config.yaml
num_attention_heads: 6
norm_eps: 1e-05
positions: "rope"
rope_fraction: 0.25
tie_word_embeddings: false
init_std_qkv: 0.0299
init_std_o: 0.00461
init_std_down: 0.00231
beta1: 0.95
schedule: "wsd"
doc_mask: true
Each number is 128 + 32 x the weight over its row's rms, rounded and kept within 0 to 255. Layers, rows and columns count from 0. The size above them is the row's rms in percent of the matrix's.

# layer 12 MLP up, 768x192, rms 0.392, rows 136-171, columns 96-191
size [ 53  66  75 117  72 112 102 117  73 118  91  33 129 113 131  38  81  63 119  99 112  42  99 115  70 106 135 124 112 107  30 119 118 125 115 112]
[[ 99 113 117 105 170 115 103 139  78 169 175 104  88  51 109 134 168 164 100 100 121 109 112  68 100 114 122 172 161 180 133 139  79  91 112  76  67 131 121  50 134 116 132 163 141 151 133 106 142 134 140 172 108 156 135  24 175 141 138  91 112 103 139 153 138 164 163 123 131 147  50  82 124 135  73 146 142 135 158 113 116  88 158  76 132 160 110 146 144 117 110 121 153 156 160 148]
 [198 181 147 164 115 132  71 106 173 209 161 168 200 129 127 127 114 137 110 119 135 194 147 105 136 134 133 117 157 125 132 145 142 124 132  92 152 129  78 134  69 131 127 182 135  93 162  97 140 120 199  39 103 124 118  91 154 105 157 150  92 109 168 134 118 146 133 148 134 166 144 125 130 140 115 178 124 132 155 112 155 103 150 168 159 151 173 115  91  97 172 124 126 164 174 110]
 [160 131 134  92 157 122 133 118 150 127 110 123  99 128  98 153 139 107  96 111 162 132 105  92 102 105 155 138  89 104  53  75 144 182 145 161 149 122 150 163 123 202 128  51  87 120  90 153  98 130 142 150 175 176 141  82 106 127  64 150 145 164 109 101 125 105 134  75  90 171 121 151  64 142 146 154 133 157  88 103 151 132 123 143 142 131 201 103 122  89 142 157 133  89 158 108]
 [148  64 100 167 182 163 127 172 120 101  97  88 125 144  95  83  86 107 123 103  64  78 145 103 177 117 198 110 179 128 145  99 185 125 153 123  83 111 129 118 101 174 123  90  98 152 185 143  60 151 172 101 149 117 174 114 173 189 172 115 161 139 100 101  55 117 123 136  97 130 143 113 138  86 101 145 120 130 142 128 146 151 118 145 143 125 112 125 171 161 187 120 133 102 154 190]
 [123 139 156 151 144 103 126 167 125 132 130 127  98 103 126 167 139 114 169 144 139  99 146 150  84 121 128 177 199 148 137  95 195 131 139 188 199 125  97  88 109 150 161  84 133 139  86  98 148 114 149 148 169 104 142 149 210  97 135 170 143 158 149  71  86 138 124 112 121  90  88 156 138  87 125  95 105 133  58 182 129 158 121 157  93 149 129 141  42 124 136 191 142  96 146 175]
 [ 81 154 128 166 114 121 127 113 140 169  94 132  73 163 145  91 119 129 141 140 101 137 140 127 134 131 100 177 133 175 129 111 138 103 100  99  63  77  94 125 114 156 188  98 111 111 111 121 119  84  82  92 157 105 124 179  56  89 130  76 142 130 180 147 170 155 119  74 133 136 135 174 163 137 173 102 188 113 150  94 101 139 100 157 130  77  98 144  81  30 118  82 137 133 171 135]
 [ 81 147 137  98  96 153 105 149 137 192 150 101 124 110 127 153 111 131 148 133  81  96 163 143 147  56 156 138  87 155 105  95  77 100 130 141  77 116 136  88 166 179 140 149 138  91 115  93 205 143 119 155 149 118 162 175 122 138  87 159  96 128 112  77 104 173 134 199 117 123 129 171 130  97 180  49 132 116  96 130 140 181  77 128 115 128  60 101 155 144 118 147 200 181 135 124]
 [ 80 120 135 129  83 172 160 196 134 153 132 164 143 125 125 111 140 116 168 119 136 146 129 124 108 163 119 188 120 105  66 152 109 136 109 121 142  91  75 127 109 109  83 186  94 141 119 109 121 144  69 102 124 145 149 136  78 157 146 170 129  60 154  91  93 162  43 113 146 118 131 185 161 105 145 124 146 130 149 195 113 203 127 109 112 110 131 136 104 130  83 169 129 107  84 119]
 [150 112 139 141 105 141 115 137 100 119 164  95  66 133 130 151 162 175 163 152 148 109 113 101 116 103 191 182 110  99 181 137 137 143 136 124 146 115  93  50 138 109 135  79 113 106 136 157  84 170  49  98 104  87 164 119 176 141  84 130 106 150 155 118 157 121 156 105 129 122 134  84 139 110 156 103  74  95 110 127 192  63  85 196 168  91 135 178 131  85  87 153 121 156 137 116]
 [126 152 154 134 118 195 130 126 175 125 167 144 222 139 145 137 120 148  87 138 102  88 108 150 105 137 154 136  92 118 104 132 153 118 130 127 121 134 152 129 122 132 201 141 126 128 162 135  97 136 133 176 144 126 154 132  87 150 101  87 113 187 134  65 111 136 151 159 152 120 108 147 150 124 168  89  93 104 129 116 116  73 115 157 149 131 201 115 111 185 214 180  63 108  98 122]
 [142 101 112 119 167 158 124 148 113  96 117 109 131 148 129 128 167  56 106 117 115 104 151 138  38 110 192 134  52 147 166 156 163 111  90 169 159 183 200 174 153 148 169 194 147 150 138 111 212 186  99 148  80 150 144 133  98  79 125  91 120  96  94 136 119 130 149 140 139 136 156 130 179 139 157 110 106 172 129 175  76 116 128 125 124 128 118 110 179 107  91 145 133 145 153 151]
 [143 146 169 145  88 111  94 107 146 124 124 141  86 142 114  66 115 140  98 170  77  99 168  81  27 166 165 150 138 178 150 105 136 149 163 126 191  96 129 106 125  77 149  85 140  86 165 130  99 160 115 141 143 101 122  82 221  85 154 147 134 172 155 173 118 174  76 115 114 152 155 143 116  66 116 151 121 101  89 207 147  91 112 197 101 101 181 133  84 103 192 118 131  71 129 144]
 [158  58 129 156 144 160 148  83 147 172 151 147  82 104 106 133 185  86 123 115 138 182 114 103 137  95  83 100 163 146  98 121 128 143 174 117 213  81 153 138 145  41 134 170 115  64 101 135 145 154 134 102 195 110 138 147 168  95 140 143 152 173 134 119  92 134 115  94 144  95  92 122 127 159  60 116 119 187 107 105 143 143 170 142 126 120  69 146 135 156 121 100 112 143 142 119]
 [123  44 154 129 107 133 192 103 132  79  74 144 131  66  87 183 137 129 132  97  80  89 181 112 178 133 186  83 136 118 114 158 119 136  75 183 146 111 125 118 121 129 177  89  95 160 171 125 129  83 131 163 119 124 128 136 183 142 117 138  96 114 148 157 145 142 116 121 108 160 140 134 173 164 126  77 129  97  72  45 125  82  33 147 125 107 130 121 148 165 133  87 129 127 122 119]
 [102  95 102 173 133 123  85 125 152 129 154 154  98 153 162 126 151 151 121 134 152 119  91 135 179 133 114  80 108 152 129 128  92 198 128  98  83 115 114  95 124 139 161 122  84 132 130 156 103 140 101 164 178 143 120 127 182 141 116 128 191 132 175 155 158 147 150 127  77 148 133 177 127 175 138 186 191 152 152  91 119 190 140 132 177 131  74 149 104  97 108  27 157  59 119 105]
 [125 125 174 102 133 154 133 118 145 132  94 126  98 126 169 108 115 141 123 108 146 242 101 122  55 117 107 129  82 128 127 112 157 135 133 204 158 142 123 157 156  99 149 145 124 152 145 188 132 142  67 118  91 104 119 116  69 102 173 132 151 123 122  63 116 100 140 144 166 115  95 108 129 122 123 129 164  75  49  90 172 107 213 147 133 144 111  66 143 132 183 132  81 106 134 104]
 [156 127 110  89 143 128 169 119  76 162 145 190  99 107 126 137 161 146 155 148 162  67 184 128 167 142 191 140 101 175 121  98 160 173 118 151 166  72 121 168 103 158  79 151  79 136 129 144 159  82 131 163 137 116  79 138  99 116 158  84 158  89  87 119 136 109 164 120 143 171 166 121  57  98 117 142 150  62 155  73 113 155  87 122 130 105 165 112  94 102 143 115 168 135 162 135]
 [150 131 149  87 169 131 136 100 112 193  91 119 145 121 159 179 175 132 120  89 191 132 104 134 109 104 134 133 150  85 113 117 131 126 121  91 107 133  72 112 107 159 112 136 123 203 164 138  86  77 123 121 110 120 118 109 112  80 136  93 113 104 128 108  49 115 156 176 153 130 139 102 181  94 102 118 138 153 131  84 109 105 132  80 174  97 143 147  98 163  98  96 129 138  88  76]
 [141 144 122 123  61 165 118 117 131 111 131 154 123 163 115 131 123 130 120  77 131  35 134  95 132  94 148 110 155 129 170 121 166 162 173 113 113 147 116 144 136 140 140  78 117  78 118 202 108 165 136 126 122 114 110 133 139  25 115 128 214  92  82 109 110 138 157 115 138 135 120 142 164 192  88 158  96 145 116 112 119 157 117 113 151 143  82 143 108 113 177 147 152 119 132 108]
 [130 140 116 133 118 134 134 140 128 135 154 135 152 106 137  87 121  95 131 109 117 123 155  70 101 146 166 123 118 141  95 199 162 112  95 116 105 215  89  77 144  96 124  87 112 157 131  84  86 138 106 117 110 118 184 121  93 150 123 158 109  88 117 131  95 112  58 132  93 126 116 119 117  91 169 153  88 171 162 193 174  81 132 143 166 159 149 145 140 140  93 130 135 149 139 167]
 [123 131 137 192 117  61  67 119 126 168 155  99 155 224  83 129 140 109 154 163 152  75 209 108 141  76 174 107 108 111 103 188 169 129 104 169 138 177 182 162 149 119 118 128 166 120  93 141 151 108 114 118 133 126 145 188 132 136 158 136 103 139 131 140 148 103  90  81  77 183 136 131 189 112  43 141 178 102 188 110 131 170 161 151 170 115 113 131 106  65 113 130 103  45 112  90]
 [100 124 155  98 107 141 134 122  86 105 100 143 143 136 114 170 142 101 121 108 128 153 148 124 188 134 155 179 147 131 168 145 118 130 140 132 129 102 153 133 115 156 138  57 138 118 122 114  77 154 112 141 184 104 109 143 132  97 153  86 122 132 154 178 117 118 192  75 123  95 140 148  72  87 196  76 147  88 142 163 161  81 124 115  66  85 115 118 106 208 162 220 105 158  57 127]
 [131  97 107 165 153 152  94 104 155 119 163 115 135 168 163 126 151  99 117 141 190 104 106  69 168 144 108 160  96 164 131 144 118 173 128 195 146 126 184  72 172  95 141 162 112 112 124 148 185 110 108 144 145 147 118 141  91 148 127 169 126 150 138 129 113 159 140 158 146 172 123 173 150 129 105 152 143 116  91 135  72 105  93 145 174  95 126 115  89 118 151 130  67 111  90 111]
 [ 51 129 123 104 116 153 124 126 173 111 174 150  78 153 103 139 125  90 108 141  64 155 163 124 164 117 131 113 145 151 133  72 127 108 104 129 118  77 109 160 124 116 158  86 113  53 165  95 169 138 120 122 126 144 104 111 161 137 181  95  67 107  91 105 162 163  75 112  98 144 136 189 117  98 116 100 138 141 134 136  95 201 149  47 122 129 146 113 123 135  66 128 157 133 111  98]
 [136 114 130 144 133 123 162 112 153 147  95 144 211 136 125  58 125  83 100  92 154 125 114 150 178 112 156 137 111 154 184 113 131 165  98  73 147 126 161 171 188 155 109 143 135 131 126 144 142 113 100 133 111 125 144 109 114  91 158  93 129 104 120 122 131 103 104  64  65 209 104 125 130 135 161 139 131 121 150 105  28 113 103 153  81 175 133 125 132 138 103 153 182 122 127 201]
 [139 155 158 133 140  72 132 132 122  97  83 131 158 189 152 142 147  60 167  96 169  99 157 132 119 104 132 143 191 176 150  98 141 116 201  94  55  64  78  88 122  71 158  76 154  80  58 112 172 186 134 158 142  96 152 156 119 106 144 157 117 102 124 121 108 114 145  91 122 125 134 138 157 167 115  94 160 128 153 168 132  91 105 112  90 162  75 126 133 117 124  91 121 107  83 169]
 [160 129  86 126 137 138 118 176  79 149  58 118  77  38 181  76 147 128 124 121 163 193 157 117 148 161 131  69 176 147 162  96  96 165 162 147 134 111 151 100 133 113  80 224 139 145 142 140 142 148 133 120 126 104 161 100 183 189  93 171 111  87 166 136  97 186 138 160 113 115 125 160  87 137 192 110 137 101 101  67 133 106 139 114 185 155 176 157  93 145  87 113 117 142  98 115]
 [121 158 101 146 152 108 104 103  94 116 131 100 131 165 127 112 137 120  98 168 114 101 163 155 166 160 180 114 114 174  84  91 175 105 182  97 198  88 152 143 111  90 152 152 170 119 134 123 166 103 134 164 110 162 128 106 131  85 110 157 134 193  78 127  52  82 162 148 131 121 177 156  64 143  96  68 120 130 138 195 124 124 125 143 133  56  95 108 140 158 120  91  85  97 155  95]
 [157 145 150 108 101  81 125 116 159 151  80 126  77 114 127 172  87 158 107 174 101  94 202 153 104 169 178 147 123 168 164 150 142 154 157 173 124 126  80  86 119 205 133 171 128 156 165 170  96  93 165 129 124  66  75 142  62 128 139 112 136 124 150 172 122 157 102 141 179 177 174 116 188 125 147 127 146 148 146 105 125  88 164 121 145 132 125 109  99 170 112 110 151 172  78  79]
 [104 156 120 114 129 168 115 146 101 101  85 114 146 147 159 166 132 113 165 156 108 158 127 121  93  79 111  70 108 142 116 102 164  92  95 220 125 155 108 128 144 121 113 134 120 102 139 131 191 153 180 121  97 157 137 139  89 140 166 134 144 109  86 122 141 144 110 121 140 130 144 153 111 111 129  83  85 107 173 169  84 146 179 181 162 110  95 147 150 155  99 114  76  77 102 115]
 [114 150 144 113 105  74  93 135 126 145 155 185  91  95  39 141 157 146  80 117  49 129 104 155 140 155 108 123 124 170 180 133 145  80 123  79 112  97  95 128  98 114 126 158 171  71 170  99 131 159 152 120 122 128 182 121 161 115 104 163 136 118 124 105  82 143  82 173 184  88 156 160  88 145 132 119 136 112 149 141 135 125 184 163  83 153 156 124 179  91 178 127 133 164 164 106]
 [ 97  98  93 136 149 135 150 140 113 152 102 158  14 120  90  73 113 145 146 155 189 207 201  96 167 112  93 133 116 165  96 158  88 134  81 126 128  88 113 130 130 101 114 142  53 142 157 133 103  94  82 163 154  78 195 142 131 164 164 156 131 131 139  56  95 116 177 147 109 107 194 201 134 131 120  99 121 149 187 138 154 159  84 108 114 151 147 162 120 172  64 112 113 114 120 150]
 [116  77 151 127 143 120 132  94 156 171 143 112 152 123 159 161 114  82 144 128 146 172 153 103 124 105 138  94  96 146 159 106  83 110 112 110 175 148  62 119 173 121 182 138 116 162  99 142 127 122  60 137 158 101 125 145 132  64 108 183 121 167 152 156 122 142 113  84 105 124 126 123 181 185 174 169  68  83 120 126 142 142 158  96 137 137 161 124 174  97 141 171  59  76 197 129]
 [ 51 117 150 129 134 133 130 191  91 132 133  65 112 173 137 143 145 114 123 137  76 201 135  79 129 138 189 144 114  70 152  94 148  95 114 114 167 131  80 111 119  88 135 124 162 146  96 177 154  76 134 136  72 127 200 166 112 165 168 118 156 156 158 119 123 173 122 142 168 148 109 143  54 119 141 126 172 146 129 154 134 147 162  96 128 170 165 154 122 162 121  97 166 125 146 122]
 [108  76 142 109 190 136 101  89 134 185 109 140 128  93 127 126 136 116 161 148 133 123 110  37  71 174 155 131 100 199 124  75 127  92  96 130 128 110 103  99 105 117 132 131  69 191 119 161 136 107 143 144 113  70 122 163 148 160 106 146 158 103 194 116  97 132 199  95 109 127 140 135 159 115 158 129  91 161  99 124  55 179  93 111 117 106  92 108 105 162 136 116 129 191 131 155]
 [142 118 203 115 109 108 167 180 136 120 129 151 123 141 104 173 133 147 127 125  59 164  95 143  97 127  87 136 121 138 145 129 169 154 196  85 193 111 136 132 153 157 153 146 103 124 118 144  87 130  52 127 103 110 150 119 148  94 138 113 141  73 115 129 128  49  82 128 111 194 149  74 146 133 149 148 140  86 106 146  90 145 195 195 160 119 130 202 189 110  91  82 133 121 117  93]]
# layer 12 MLP down (transposed), 768x192, rms 0.196, rows 136-171, columns 96-191
size [ 56  60  69 117  67 111  96 126  68 115  88  32 123 107 125  35  77  62 121 100 107  43 102 121  64 107 150 118 109 107  33 129 113 125 111 111]
[[110 134 114  90 146  70 143 124 129 113 121 138 133  99  91 113 153 135  80 171 162  46 126  97  92 111 111 201  95 129 109 155 126  79 165 137 120 149 111 157 100 125 165 116 101 143 105 104  81  92 119 155 116 130  59  89 208 124 148  91 106 210  97 135 127  91 120 132 174 129 113 157 132 163 103  77 123  97 132  64 144 116 128 117 167 110 153 134 140  55 164 142  93 182  85 142]
 [116 140 105 158  48 154 116  71 122  99  89 146 148 107 115 160 142 136 114  85 161  99 174 153 130  87 133 129  86 143  98 126 109 162 105  98 102 147 111  68 131 120 138 106 109 133 124 161  98 134 117 131 121 103  29 151 140  92 131 208  55 155 117 139 109  95 150 131 153  93 127  72 127  71  73 124 149  96 152  72 120 128 113 198 113 165 124  99  89 179  95 124 125 122 116  87]
 [ 92  90 114  65 148 143 128  85 190 147 137  91 104  52 177 159 164 219 168 120 118 162 116 142 118 130 160 126 124  52  89 163 116 145  99 112 130 151 160 154 126 127  91 163 174  59  72 172 153 114 156 177 140 133 116  92 153 157  94 172 117  98 121  61 125  54 126 124 127 129 126 111  55 158 108 152 108 124 101  92 136 107  47 157 181  93 170 165 121 100 119 120  94 155  96 127]
 [ 54 213  89 120 173 158 136 117 113  75 105 133 116 152 116 207  73 157 197 182  49  93 115 159 176 159 117 117 173 142 105  95  87  96  90 156 129 134 142 186 145  66 137 100 126 185 166 116  84 196 102  83 162 147 140 120 122 169 109 148 194 173 161  46 146 151 125 121  91 111 178 171 134  76 111 148  81 187  75 163 150 123  86  89 119  98 139 103  89 155 100 128 112 155 125 157]
 [ 99 130 155 153 169 155 123 137 117 152 112 164 143 174 111  70 149 125 108 101 156  76 143  91 156 188 107 101 117  90 140 116 153 137 139 116  97 134  70 109 175 129  79 121 119 129 182 140  98 145  86 138 178 109  81 137 136 105 111 173 130 136 144 109 100 152  70 116 143  87 127 146 150 164 138  96 160  88 131  81 127 117 131 122 117  95 111  64 178 109  83 175 148 183  98 118]
 [121  78 144 128 141 102 150 138 133 186  68  80 144 206 117  77 157 120 111 179  75  65 113 102  83 173 133 151 137 107 133 172 153 140 118 155 159  83 154 120 138 141 137 105 199 135 121 132 116  97 135 128 160 184 101 110  84  98 121 118 136 179 159 175  81 115  90 128  84 187 115 197 169 115 120 134 141 129 164 164 141 155 132 165 157 136  95 140 154 154 116 115 169  82  72 102]
 [116 130  82  92 152 153 177 150  77 117 138 125 113 146 166 164 107  72 139 102 114  84 156 172 156 126  60 129 102 101 137 120 134  86 141 161  80  97 211  61  90 106 186  74 179 143  87 117 162 129 155  80 116 112 153 142 132 139 166 160 117  77 157  95 102 118 109 142 170  59 143 124 151 103 108 153  96 180 135 123 159  76 138 146 111 151 113 133 191 141  91 200 170 130 106  92]
 [123  81 106 150  75 151 144 179  94 117 146 138 152 106 110 174 133  89 146 116 135 157 111  78 118 125 131  84 116 111 116 102 108 108 152 151 117 120 131 107 177 107 158 145 109  95  92 120  99 194 136  86  54  97 111 191 134 151 187 121 131  67  61 172 154 151 123 117 152 162 121 149 180 159 128 145 110 156 124  96  69 165 139  99 131 145 187 119  87  58 157 143 111  96 168 103]
 [160 208 143 121 131  89 164 186 101 161 124  97 168 149 172 108 145 223  93 121  83 166 123 104 142 227  95 171 148 158 149 116 174 123  99 104 139 105 102 127  55 160 117 134  53 109 131 157  96 126 120  91 112  71 137 147 106 181 121 120  79 123 126 110  57 129 155  96 177 130 127  76 123 122  84 128 163 111 113  67  91 114 154 147 153 128 136 142 159 137 101  91 139 130 184 155]
 [108 156  64 110 182  58 151 118 138 158 124 123 103 107  97  92 127  93 196 134  98 159 101  54 145 105 170 198 107 115 181 104 172 106 102 148 106 143 130 128 171 124 171  92 118  98 128 122 140 195  98 124 142 176 135 121 141  72 133 152  82 140  72 179 170  59 145 123  88 230 163 140 165  78  96 141 122 150  98 127 110 100 156 104 112 147 131  81 107 140 182 130  84 110 131 112]
 [139 124 154  99  82 155 104 122  99 115 159  82  73 129 174  74 131 216 147 155 142  72 112 122 156 141 122 108  69 114 149  58 122 169 138 130  60  96  95 109 149 159 140 104 125 178 151 135 116  57 115 142 130 108  91 157 174 110  98 150 110 110 121 174  94  59 207  70 163 161 135 130 132 164  81 132 131 138 144 150  99 137 151  91 121 110  81  96 124 114 150 118 104 180 114 123]
 [ 98  73 142 165 140 198 135 133  73 115  79 166 118 148 103 165 135 155 137  95  77 103 114 133  95 130 165 101 117 111 112 133 127 143 130 127  54 119 140 208 153 122 125 126 133 149  77 163 147 102 147  86 169 128 113 180 159 169 148 145  98 118 161 104 146  69  88 105 123  67  78 101  92 153 138 104 155 124 141  96 146 173 102 112 126 146  97  96 147 117 114 139  87 140  96 158]
 [119 131 145 147 159 157 113  95 140 133 177 140 120 120 121 164  82 151 167 124  60 103  32 117 103  84 151 124  86 203  74 137 127 160 153 101 104 157 137 143 151  87 100 155 150  74 156 124 168 112 135 203 135  87 172 152 172 158  94 125 173 104 107  95  81 125 181 132  87 160 142 152 141 205 112  83 160 131 112  90 167  86 156 104 123 133 122 131 125 123 105 130  85  98  50 123]
 [106 170 137 117 115 140 112 148 177 148 203  51  78 147 130 101 163 105 161  90 110 163 156 148  71 158  78 135 131 134 205 141 145 146 111 112 121 128  90 108 137 140 117 223 145 121 140 136 140 133 105 156 125 130 156 101 125 103 145 153 120 121 118  81 125  81  42 176  74 117 140 172  34 109 136 118 142 167 118 115 121  96 135 149 108  70 124 143 127 101 170 118 107 123 135 170]
 [110  99 141  87  99 148 141 151  67 140 107 147 112 159 137 137 134 114 171 107 130 116 134 114 127  64 167 107 124 118 147 140 151 162  57 116 143 133 125 137  68  76  80 136 114 145 153 166  99  89 115 105 113 186 115 104 112 112 121 143 184 125 153  89 183  99 175  94  79 168 170 175 129 119  47  68 104 166 158  42  97 176 123 172 173 131 119  63 169 123 111  97 149 108 125 128]
 [168 186 136 116 115 102  88 101  65  70 114 127 127 142 118  88 119  39 132 117 109 115 153 106 181 105 129 124 142 147 119 150 127  68 152 165  38 123 162 177 126 126 145 150 140 158  80  70 123 116 126 183 120  95  67 127 104  99 137 139 170  88 100 118 155 145 123 145 102 111 121 121  84 179 148 163 119 158 133  26 182 120 102 115 140 178 135 120 183 100 130  93 140 147 153 113]
 [186 126 108 163 109  98 154 113  56 133 113 171 153 135 108  47 215 141 121 148  95 114 173 103 182 144 173 134  92 113 148  99 166 114 167 142 166 140 103 123 152 175  94 168 114  78 142 121 133 137  91 128 112 131 124 158 101 106  96  98 139 116 138 116 111  90 112 131  77 144  82  47 156 143 113  83 124 150 136  28  78 136 166 129  71 125 141 101 103  92 145 127 145 123  79 130]
 [131 109 125 124 116 129 148 105 118  82  44 140 176 156 112  76 151 152  88  96 136 105 124 151 123 192 140 108  85 149  97  85 123 126 142  95 126  60 117 192 107 104 115 171 135  82 121 154 167 164 168 146  71  48 117 150 193 139 146 129 170 105 119  96 128 142 139 160 132 111 140 105  97 144  75 152 133 128 163  83 134 191 113  98 154 146 102 138 186  74 111 155  98 163  86 193]
 [162 138 137 141  89 160 141 160 111 121  98 156 122 168 154 136 150 162 127  70 132 125 136 108 158 134 112 150 131 133 137 188 147 114 147 132 147 120 108 197 171 154 153 116 107 125  89 131 111 121 131 121 192  82 141 158 151 132 126 140  67 123  82 156 161 137 124 134 188 131 120 171 137 108 104 113  87 161 157 175 131 180 143  94  94 178  93  76 125 154  51 112  63  82  95 111]
 [ 72 114 128 119 128 124 131 153 116 158 101 203 114 164 127 176 161 118 123  97  83  91 149 141 155 133 158 134 149 191  96 118  80 102 139  93 159  82 155 151 174  99 122 119 130  88 148 103 135 218 116 201 120 190 130 142 121 146  94 122  93 107 128  84 117 112 118 177  63 178  91 106 134 139 113 100 179 107 154 150 113 125 127 169 167  81  88 117 158  81 109 157 168 106  86 180]
 [155 116 143 118 164 112 196 127  90 123 142 116  80  93 127 151 168 111 124 143 155 139 151 139 150 114  96 154  75 144 123 122 119 157 147 172 111 173 148 143  97 158 140 114 114 214 167 112 111 125 154 127 134 125  94  94 163 102 132 109 156 134 141 100  84 135 127  81 144  86 132 104  53  77 107 202 131 140 155 154  97 188  98 130 117 118 136 154 133 150  78 132  88 120 121 113]
 [ 84 110  66 131 162  86 144 134  95 128 100 156 111 139 124  57 139 139  80 166  87 142 138 136 106 144  56 121 105 117 111 190 134 183 124 142  89 182 161 174 141 145 173 136  88  92 106 130 155 144 166 202 122 134 184 112 126 129 145  89  93  83  69 154 185 152 118 182 112 133 110 135  75 157  37 117 100 151  90   0 102 182 149 106 136  59 100 152 143  82 138 139  92 147 140  78]
 [141 116 111 121  67 154 132 137 100 132 119 144 143  83 151 139 158 161 109  76 122 144 124 146 152 122  94  88 145 109 214 186 179 105 130 181 111  96 107 126 178 162 129 137 149  53 113 172 121  60 143 144  87 147 104 157 119 159 117 155 106 130  83  88  92 143 146  53  86 103  96  92 128 146 100 125 112  77 145  93 131 133 134 122 148  69 149  86  75 110 111 119 129 105 115  81]
 [ 95 178 138 113 115 133  96 118  39 134 150  99 167 136 127 186 173 126  98 124  91 197 110  75  58 115  99  97  97 146 164 111 160  78 125 130 182 108 107 148 118 107  98  99 117 104 111 147 105 125 162 122 156 119 150  86 121 182 121  80 158  90  73  91 146 161 103  86 126 171 106 147  68 119 156 168 116  89 172 162 118 115 140 123 114 108 169 134 114 119  86 120 125 155 161 114]
 [108 140  77 137 128  89 140 110 176 126 169 203 174 121 165 105  85 139 127 144 144  96  90 120 153 156 115 161  85 178 118 101  91 100 187 145  59 163 118 120 138 101 150  57 111 172 132 108 165 107  83 108 192 100 118 125 105 125 132 155 145 131  96 177 101 115 123  95  60 154  93 127 101 147 115 117 155 164 140 112  82 151 110 138 170 111 128 156 149  81 118 174  66 193 131 136]
 [130 171 109 127 145  96 134  99 126 138  63 137 111 134  67 112 160 167 159  91 159 131 112 111 120 194 178 156 123  97 151 105  61 156 125 153 147 127 121 123  83 147 181 176  50 142 147 143 124 102 174 124 101 103 143 150 112 202 139 167 175 114 122 117 151  76  62 119 124 191  91 156 106 165 111 132 183 144 140  79 109  99 152 136 121 117 120 135  96 156 137  71  67 168 164 139]
 [133 151  76 169 101  95 123 144 103 160  94 117  46 183 147 132 136 126 106  55 141 157  87 143 116 153 120 109 173 133 123 126  79 107 147 105 158 172 163 157  90  69 105 210 126  96 147 132 181 128 122 177  98 103 164 128 183  61 143 159 107 102 111 139 166  94 132 167  96 160 125 143  87 171 124 128 129 150 105 165 152 144 177 130 162 168 166 131  84  94 123 118 115 118 112 107]
 [132  71 123 102 122 102 138 162 116 117 124 151 203 133 136  87 127 120 119 109  89 141 155 138 147 147 160 149 119 129 130 142 122 112 150  45 123 156 118  93 117 152 158 153 190 143 154 144 166 121  90 189 108 205 108 154 126  48 116 115 153 127 134 112 107 166 132 193 126 128 135 148 123 122 217 126 107  94 153 160 142  85 110 132 185  87 114 146 144 158  61 127 142 103 161  96]
 [108 119 145 152  59  58  90 102 124 124 143  90 142  98 122 143  86 142 178 120 135  66 187  93 123 191 143 144 142 163 131 149  97 120 188 191 131 141 110  77 111 111 185 127 161 118 100 155 119 142 103  94 131 109 214  78  81  87 115 115 172 107 150 148 132 173 130 192 140 145 143 105 104 131  76 137 187 126 140 181 100 118 161 189 159 176 101 130  97 127 149 134 152 146  76 106]
 [ 69 163 181  79 176 116 172  90 134 125 162 170 100 143 133 138 139 106  97 158 112  96  80 147 100 119 135 161 158 139 132 124 139 150 148 158 108 130 169 104 116 133 138 137 128 160 105 117  71 123 121 117 131  92 172 146 167  38 126 121  78 102 149 133 122  80 129  81 124 115 121 117 102  97 108 158 133 183 159 137 118  65 105 109  70 120 111 136  82 114 120 119 164 107 180 113]
 [119 111 146  87 160 183 133 123 102 105 101  69 179 138 161 118 132 134 137 125 145 129 173 136 118 134 129 134 153 127 104 159 119 132 134 167 132 123 165 171 119 138 114 145 123 156  87  95 136 156 137 108 156  75  74 135  94 124 137 113 130 175  34 146  88  71 164 129 182 177 145 146 173 158 138 126 111 108 160   0 166 118  77 130 152 154 149 128  96 136 105 118 113 144  51 165]
 [128 125 125 116 160 106 119 129 125 143 146 151  91 140 131  90 103 138 155  92 126 189 103  43 154 187 168 109 122  98  75 115  97 165  78  95 153 109 121 139 121  70 134 110  85 104 107 130 101  45 122 108 134 124 131 188 145 123 112 111 108 141  79 138 124  76 146 143 144 158 100 151 174 131 142  86  95 155 148 171  90 199 115 161 150 125 129 143 129 128  97 137  99 127 171 128]
 [127  74 133  78 137  89 133 139  96 148  92 110 115 160  73 186 103 133 113 114 111 141  95 144 126 201  80  72 119 146 111  86 160 131 161 132  91 153 109 154 157 117  92 147 156 124 132 106  86 108  99 114 176 175 104 181 129  99  68 185  91 105 123 158 140 103 108 145  73 120 175 184 117 108 104 117 167 121 158  93 166 158 149 137 140 137 169 113 114  99  96 151  82 152 130  63]
 [ 98 122 190 167 170 174 120 133 118 101 195 111 177 122  87 103 172 118 165 149  63 182  97 103  82 119 157 171  85  90  92 176 142 114  90 123  96 156 103 131 143  89 102 146 144  93 158 122 116  59 145  72 190 150 145  65 173 122 162 126  70 128 103 169 119 131  89  95 191 101 140 161  80 144 154 115  96 106  96 149  78 104 179 103 113 105 144  92  96  88 129 151 166 138 195 112]
 [ 82 105 155 127 108 135 109 125 149 109 147 116 108 161 146  94 124 155  95 146 233 110 160 119 204  96 127 203 129 145 137 107 136  98 154  96  87 191 107  59 157 147 166 199  89 133 169 113 166 120  93 155  86 104 150 155 106 135 112 147 100  90 140  96 133  67 110 117 155 132 128 124 112 117  98 156 109 156 121  38 160 154  80 112 124 125 119 164 129 110 116 163 120 192 160 103]
 [ 95 125 117  69 120 129 140 105  68  89 139 140 144 179 136 145  84 112 163  96 119 164 170  95 156 181 118 123 111 143 151 125 130 155 143  43  85 132 160 124 114  98 172 159  91 155  76 121 142 147 151 127 129 176 125  97  84 138 106 126 136 154  85 208 164 139 186 102 146 140  79  74  91  54 182 162 121 134 150 145 106 168 141 118  89 135  94 163 123 136 122 100  98 188 110 150]]